Weights of a small GPT-style language model, trained from scratch on English Wikipedia: RMSNorm before each block.
Each number is 200 + 40 x the weight over its row's rms, rounded and kept within 0 to 999. Layers, rows and columns count from 0. The size before them is the row's rms in percent of the matrix's.

# layer 4 attention output (transposed), 768x512, rms 0.0285, rows 653-661,717-725, columns 128-255
091,120,170,166,233,250,242,175,198,273,237,154,237,167,148,198,185,109,206,149,180,135,277,180,150,186,203,238,187,170,228,197,222,209,205,162,189,288,150,254,170,231,204,249,176,172,157,239,179,220,215,213,194,220,155,226,188,237,176,210,199,192,164,170,149,196,282,220,208,193,186,241,191,194,189,192,201,193,178,216,262,192,229,92,187,193,169,149,159,118,193,219,191,143,213,176,239,183,187,203,211,207,314,220,182,212,167,171,260,189,259,250,262,132,167,116,315,170,294,223,141,243,244,214,226,133,195,126,169
096,203,276,221,163,178,166,197,226,207,174,164,190,149,228,135,205,180,214,176,178,162,224,242,274,135,189,254,187,215,183,206,220,202,136,246,214,197,208,158,170,137,157,96,229,273,230,112,147,252,214,207,205,166,191,140,265,210,183,143,221,157,174,181,233,223,220,200,211,244,298,181,108,185,214,180,163,244,242,226,194,188,205,194,233,183,197,210,200,163,246,185,151,266,213,208,241,236,134,234,150,239,222,191,180,177,231,193,241,216,229,272,185,192,181,212,243,118,266,164,250,204,295,222,182,181,210,128,185
085,112,109,158,186,176,216,180,176,200,179,148,205,188,181,152,201,184,216,222,194,184,274,174,206,203,155,234,127,231,249,135,173,193,174,151,267,157,175,167,166,187,188,173,181,177,187,173,205,153,186,168,202,193,233,163,293,211,200,195,120,217,225,299,194,271,226,149,221,154,212,202,169,212,196,223,163,161,160,192,184,162,232,227,183,164,134,147,192,126,198,177,138,169,251,246,213,271,212,202,166,167,161,250,185,122,201,166,185,224,196,235,205,214,194,188,229,227,174,270,266,213,275,232,130,166,206,213,227
096,214,172,226,255,147,197,183,208,192,189,244,186,115,207,197,213,186,242,155,168,178,198,158,164,184,250,196,135,234,186,284,205,135,201,195,230,187,159,148,227,155,197,163,184,248,209,154,158,208,218,176,197,206,262,210,238,142,274,175,119,173,199,263,171,235,162,258,245,213,152,213,178,161,173,185,90,224,213,181,234,163,217,250,194,226,189,168,155,185,262,251,200,193,144,126,218,236,189,253,177,171,185,130,221,178,144,172,256,185,151,241,148,218,238,176,196,137,149,202,160,313,235,120,152,230,228,180,190
106,177,285,237,247,221,157,252,246,244,233,180,187,137,200,181,232,206,211,227,218,205,262,162,129,214,159,267,219,153,235,202,155,233,256,121,248,212,178,212,222,190,145,177,247,130,284,198,256,206,208,252,109,166,162,199,210,259,204,157,193,289,214,205,178,254,200,179,185,201,233,205,203,212,100,266,230,246,229,181,279,164,230,212,182,235,241,204,88,214,185,239,244,245,258,223,238,194,193,162,191,237,206,185,288,236,203,258,196,207,166,197,154,220,249,102,161,222,229,193,112,147,223,248,202,207,219,268,120
094,254,201,186,190,213,155,258,124,158,193,231,229,143,223,183,253,179,237,173,240,172,273,239,217,250,123,204,193,269,204,157,203,183,255,263,153,211,221,221,133,231,187,197,196,294,139,198,208,171,187,179,261,134,182,127,177,224,153,168,155,251,146,219,269,254,163,255,211,165,214,262,196,141,271,190,193,272,223,136,220,112,210,173,91,186,186,220,244,221,231,104,139,186,255,232,192,132,186,301,191,249,186,165,196,203,169,178,159,234,226,222,188,228,212,155,167,241,204,173,228,209,114,260,232,214,187,234,225
107,212,220,169,144,181,186,234,194,232,137,118,170,220,197,266,166,128,210,211,247,163,143,180,178,218,232,209,221,155,198,225,216,168,243,310,196,230,194,228,239,165,212,220,168,263,180,206,142,172,233,125,209,255,108,247,250,83,179,221,203,191,153,172,220,227,132,184,176,173,220,170,214,220,198,248,204,212,178,217,211,176,153,244,144,152,171,176,122,213,243,176,224,174,205,204,180,242,219,205,188,216,242,218,245,215,142,175,211,157,177,152,216,168,249,156,246,105,181,227,212,238,178,114,168,206,170,197,144
100,251,180,213,286,162,154,139,220,229,203,99,167,190,193,197,157,158,164,251,247,170,181,144,159,195,208,197,156,178,247,217,207,152,252,173,233,141,175,252,124,155,237,156,242,205,175,207,189,205,143,177,190,234,202,215,193,229,206,231,259,195,196,205,147,209,213,263,211,195,198,259,262,209,241,208,215,199,293,271,189,163,192,215,163,210,219,150,224,169,208,204,215,198,203,249,212,192,194,179,203,160,258,261,281,190,223,156,205,216,224,257,251,186,249,156,263,187,237,168,212,130,215,180,269,220,215,179,229
097,234,216,140,229,235,256,206,215,183,240,218,113,268,254,192,213,257,158,186,155,268,177,161,136,222,193,235,154,196,260,257,247,237,250,164,263,221,215,220,236,273,176,216,189,187,240,219,260,276,156,173,185,215,171,220,186,171,241,152,219,176,125,197,309,132,236,211,219,214,181,266,171,163,159,241,228,176,158,149,149,263,243,152,175,260,176,123,249,183,235,241,259,192,140,222,183,239,237,187,157,212,216,226,208,190,199,198,248,173,221,175,181,190,186,178,245,222,258,196,187,236,231,192,219,189,258,161,183
095,129,224,100,239,175,213,206,236,176,238,160,223,246,168,225,220,209,172,121,132,175,242,201,224,197,246,135,166,223,343,232,190,170,174,216,233,264,178,251,195,163,226,230,242,152,218,209,179,226,196,133,181,144,221,208,223,252,188,190,173,200,237,110,209,180,242,241,179,212,266,183,259,199,177,182,222,227,263,225,210,191,255,246,233,218,190,232,243,163,202,192,216,215,269,172,171,195,212,137,195,194,187,195,166,229,216,164,176,231,215,200,169,135,217,155,182,178,195,179,194,207,215,200,184,197,203,213,172
102,228,162,172,148,223,188,186,247,244,171,218,152,212,194,147,215,210,205,162,153,193,204,252,272,205,146,196,135,232,192,269,233,251,127,151,182,226,286,201,248,151,238,228,191,261,188,290,233,255,132,176,204,222,189,209,189,207,190,234,148,178,216,173,101,219,121,209,161,196,161,223,234,189,161,220,189,188,203,183,244,211,192,136,146,166,180,224,152,213,203,153,204,145,247,265,198,211,192,130,268,163,180,230,151,207,254,170,214,194,233,178,186,199,231,235,168,200,180,258,238,160,216,156,198,249,211,213,149
101,263,143,152,269,160,189,205,189,178,228,189,136,215,225,198,163,147,178,265,201,221,298,227,118,170,216,218,203,199,141,100,218,149,194,184,247,183,222,172,192,233,227,252,236,189,204,148,185,163,237,249,218,227,242,213,211,198,158,172,183,144,194,216,176,203,154,255,204,185,154,184,252,218,204,165,189,199,151,199,105,153,191,224,247,255,80,190,133,208,99,175,222,202,141,206,265,200,147,275,185,221,289,242,201,204,197,183,224,282,235,170,148,268,168,239,251,168,230,129,252,148,242,157,206,236,124,140,183
101,190,236,189,165,219,191,111,208,209,238,146,162,209,130,254,190,172,184,172,143,180,189,177,212,153,251,200,200,190,213,183,168,183,182,111,286,168,179,145,172,201,179,276,211,183,269,186,195,226,192,218,205,196,222,239,298,249,142,217,264,137,147,188,207,138,165,194,164,266,191,222,139,231,246,177,297,180,200,233,246,229,152,235,167,245,213,276,191,200,224,297,176,253,239,216,245,241,223,182,209,175,143,249,140,191,226,251,199,132,186,234,169,210,176,166,190,143,197,261,196,178,221,204,211,180,221,210,232
084,167,153,202,269,229,142,216,226,276,219,205,157,200,175,155,272,206,194,190,205,174,270,175,139,196,158,199,178,207,283,227,209,150,178,223,213,231,130,225,195,225,253,215,164,197,243,192,183,277,206,193,201,185,182,175,203,153,180,180,198,270,216,259,205,194,234,218,224,214,260,175,192,189,187,209,208,143,146,201,215,196,180,78,196,228,149,159,200,199,191,209,238,227,248,213,154,164,222,229,205,168,188,265,126,210,234,158,220,129,172,185,244,194,158,189,176,249,186,178,138,155,204,155,182,241,230,116,228
093,210,142,98,239,260,169,208,234,163,171,209,185,221,228,254,120,237,198,243,188,174,261,199,200,228,214,196,212,162,195,173,222,233,216,273,183,120,162,262,226,146,261,178,226,220,173,237,188,213,177,241,242,137,180,222,222,215,253,215,243,181,228,245,184,198,221,145,188,226,259,226,160,182,270,232,176,212,169,194,154,252,245,217,177,275,213,226,221,162,194,215,102,209,211,227,200,184,198,220,192,186,246,147,216,257,185,250,196,243,234,213,236,251,214,201,183,200,212,235,214,194,206,191,166,208,227,270,173
089,227,156,194,122,250,174,223,244,199,166,189,260,194,199,213,150,216,234,214,234,208,173,220,220,212,192,220,194,191,209,212,147,225,217,279,178,173,207,236,210,162,233,198,189,168,196,223,242,179,235,275,259,225,172,146,209,136,264,251,285,163,208,176,139,238,214,158,218,133,216,166,245,230,186,117,205,235,135,132,144,208,265,213,261,172,225,216,232,149,232,234,215,167,262,236,198,158,182,226,201,144,157,134,170,198,211,235,211,239,176,222,192,269,256,182,186,168,201,214,185,185,188,138,241,222,242,168,160
094,209,213,157,158,126,216,184,165,267,194,196,139,232,223,153,181,198,144,185,186,236,228,214,183,177,250,212,242,211,194,177,158,153,151,198,215,164,177,190,140,168,269,202,207,180,188,142,164,135,187,195,223,225,183,246,214,231,115,207,263,225,155,244,200,193,215,169,160,161,223,228,174,131,203,197,291,179,238,197,239,202,211,182,153,232,157,207,132,231,196,206,182,259,164,203,216,119,201,210,194,254,290,202,232,174,186,249,223,149,184,177,232,192,232,115,222,107,186,124,228,115,263,186,125,191,229,136,261
103,198,110,135,251,193,151,199,182,159,194,190,208,242,164,112,123,248,245,203,138,248,221,271,159,159,179,162,262,204,179,148,193,165,237,180,192,152,200,226,218,175,222,152,152,132,226,226,233,168,231,183,220,187,227,294,154,250,181,156,169,200,251,207,212,170,259,239,283,274,176,212,189,276,185,240,124,206,239,202,155,218,210,248,226,106,234,220,223,166,218,167,224,174,234,200,235,187,233,197,217,287,220,242,222,176,173,164,163,162,189,267,124,233,247,185,271,247,226,280,163,255,190,117,261,168,266,167,209
# layer 4 attention value, 384x512, rms 0.0229, rows 334-341, columns 128-255
098,192,205,216,126,256,225,177,260,166,220,206,172,139,237,188,263,130,177,154,124,183,252,261,306,274,179,242,167,184,257,185,184,152,150,157,182,177,240,187,218,170,193,119,212,233,210,258,200,132,215,228,173,154,151,172,208,193,222,241,176,211,189,194,213,177,178,173,145,243,219,184,222,152,175,173,203,199,220,156,198,170,170,189,181,191,189,173,148,209,261,215,196,223,232,160,123,208,190,229,256,204,236,236,174,162,179,159,197,133,230,159,106,240,186,287,244,222,199,214,230,170,255,257,191,231,231,137,240
095,172,145,161,214,224,271,184,214,179,197,191,178,170,187,154,229,109,214,205,230,300,299,199,172,202,192,212,161,185,182,153,174,150,193,199,190,173,153,250,227,219,213,179,235,245,223,172,215,90,237,225,193,139,205,230,213,210,190,179,193,174,213,172,158,224,127,212,213,122,232,244,238,242,181,304,163,130,239,180,160,108,172,236,234,207,134,196,218,94,213,215,206,120,260,183,185,234,138,228,208,169,231,216,184,163,116,172,245,236,176,223,240,214,142,286,258,174,267,116,200,186,190,191,190,228,127,190,231
099,162,244,183,231,231,169,167,181,183,209,194,218,222,189,201,235,173,158,194,185,158,240,130,222,233,265,168,183,257,163,212,208,231,159,175,197,256,168,160,255,208,210,225,157,193,244,198,248,155,166,211,166,272,292,161,251,148,202,110,280,118,223,190,282,230,141,208,187,222,266,178,132,145,221,203,219,157,256,171,145,184,184,139,169,213,236,127,238,182,217,220,237,280,155,220,218,279,148,206,252,144,223,221,210,156,191,216,192,165,210,198,147,255,175,148,222,213,233,203,142,219,224,211,186,243,199,183,205
096,281,215,181,251,181,149,168,231,237,305,183,294,140,208,213,324,125,84,214,235,232,245,255,110,183,97,249,230,260,205,227,197,188,149,142,216,198,183,204,243,224,182,103,203,102,220,218,232,222,273,190,208,189,136,155,265,177,198,131,160,238,184,140,149,194,177,140,166,260,214,186,205,151,195,193,286,230,215,176,239,211,192,245,196,166,212,224,200,219,184,252,185,200,241,197,197,182,149,194,203,162,166,220,193,214,134,174,224,235,171,230,185,202,231,217,198,167,259,215,200,203,200,194,236,220,188,195,89
094,143,196,123,205,246,260,243,170,136,147,178,197,233,214,240,222,248,234,221,207,204,186,150,242,174,121,216,223,251,184,121,179,232,133,230,187,198,203,208,191,168,189,295,184,241,128,223,171,180,158,252,176,205,190,207,95,245,232,127,248,150,182,259,191,181,193,148,270,171,208,206,178,111,207,196,221,196,218,198,179,193,246,219,174,207,297,283,294,256,198,130,165,257,181,149,231,153,162,263,217,175,166,176,179,191,178,184,167,273,194,87,206,194,255,203,214,103,247,182,183,146,164,196,244,172,200,236,230
098,170,229,182,170,234,233,243,213,199,223,227,161,223,160,192,72,195,223,209,241,231,178,194,233,193,200,183,182,149,202,254,247,151,236,252,182,295,242,129,239,220,238,175,200,197,159,226,126,209,236,206,189,214,168,183,272,218,297,209,237,212,231,254,227,216,250,163,227,168,219,198,162,246,242,219,164,222,169,230,167,172,263,209,184,174,271,232,193,238,210,230,269,182,196,236,178,180,230,128,186,154,123,155,206,191,162,164,180,171,143,115,269,269,174,198,216,147,241,170,142,124,248,162,139,182,162,177,173
097,238,197,237,247,159,226,175,218,241,216,143,143,223,118,231,183,199,136,221,194,270,214,229,151,206,223,277,202,280,253,186,147,172,175,193,180,176,188,232,103,138,271,234,192,238,221,166,138,182,170,205,154,172,204,185,202,268,149,216,225,134,222,262,107,218,203,199,178,281,216,150,221,172,269,222,222,206,218,214,186,151,263,286,172,235,225,202,218,189,225,164,269,178,192,173,252,143,210,263,241,248,294,209,239,251,198,200,174,183,172,236,164,228,158,200,162,226,215,178,254,162,174,178,204,142,144,168,190
099,278,212,188,211,289,229,254,231,125,198,201,134,241,218,125,227,223,249,167,125,222,211,219,138,218,208,167,169,167,210,240,229,208,229,181,216,202,218,245,183,267,234,175,180,159,201,207,276,219,164,166,148,207,169,281,215,221,143,214,211,279,212,186,273,198,260,167,209,192,143,228,193,176,197,174,183,179,225,133,124,156,280,180,251,156,287,170,181,206,237,207,119,169,190,218,158,219,286,164,282,187,188,256,214,216,195,207,221,151,231,255,166,178,264,210,341,178,246,206,174,207,184,206,162,200,268,191,189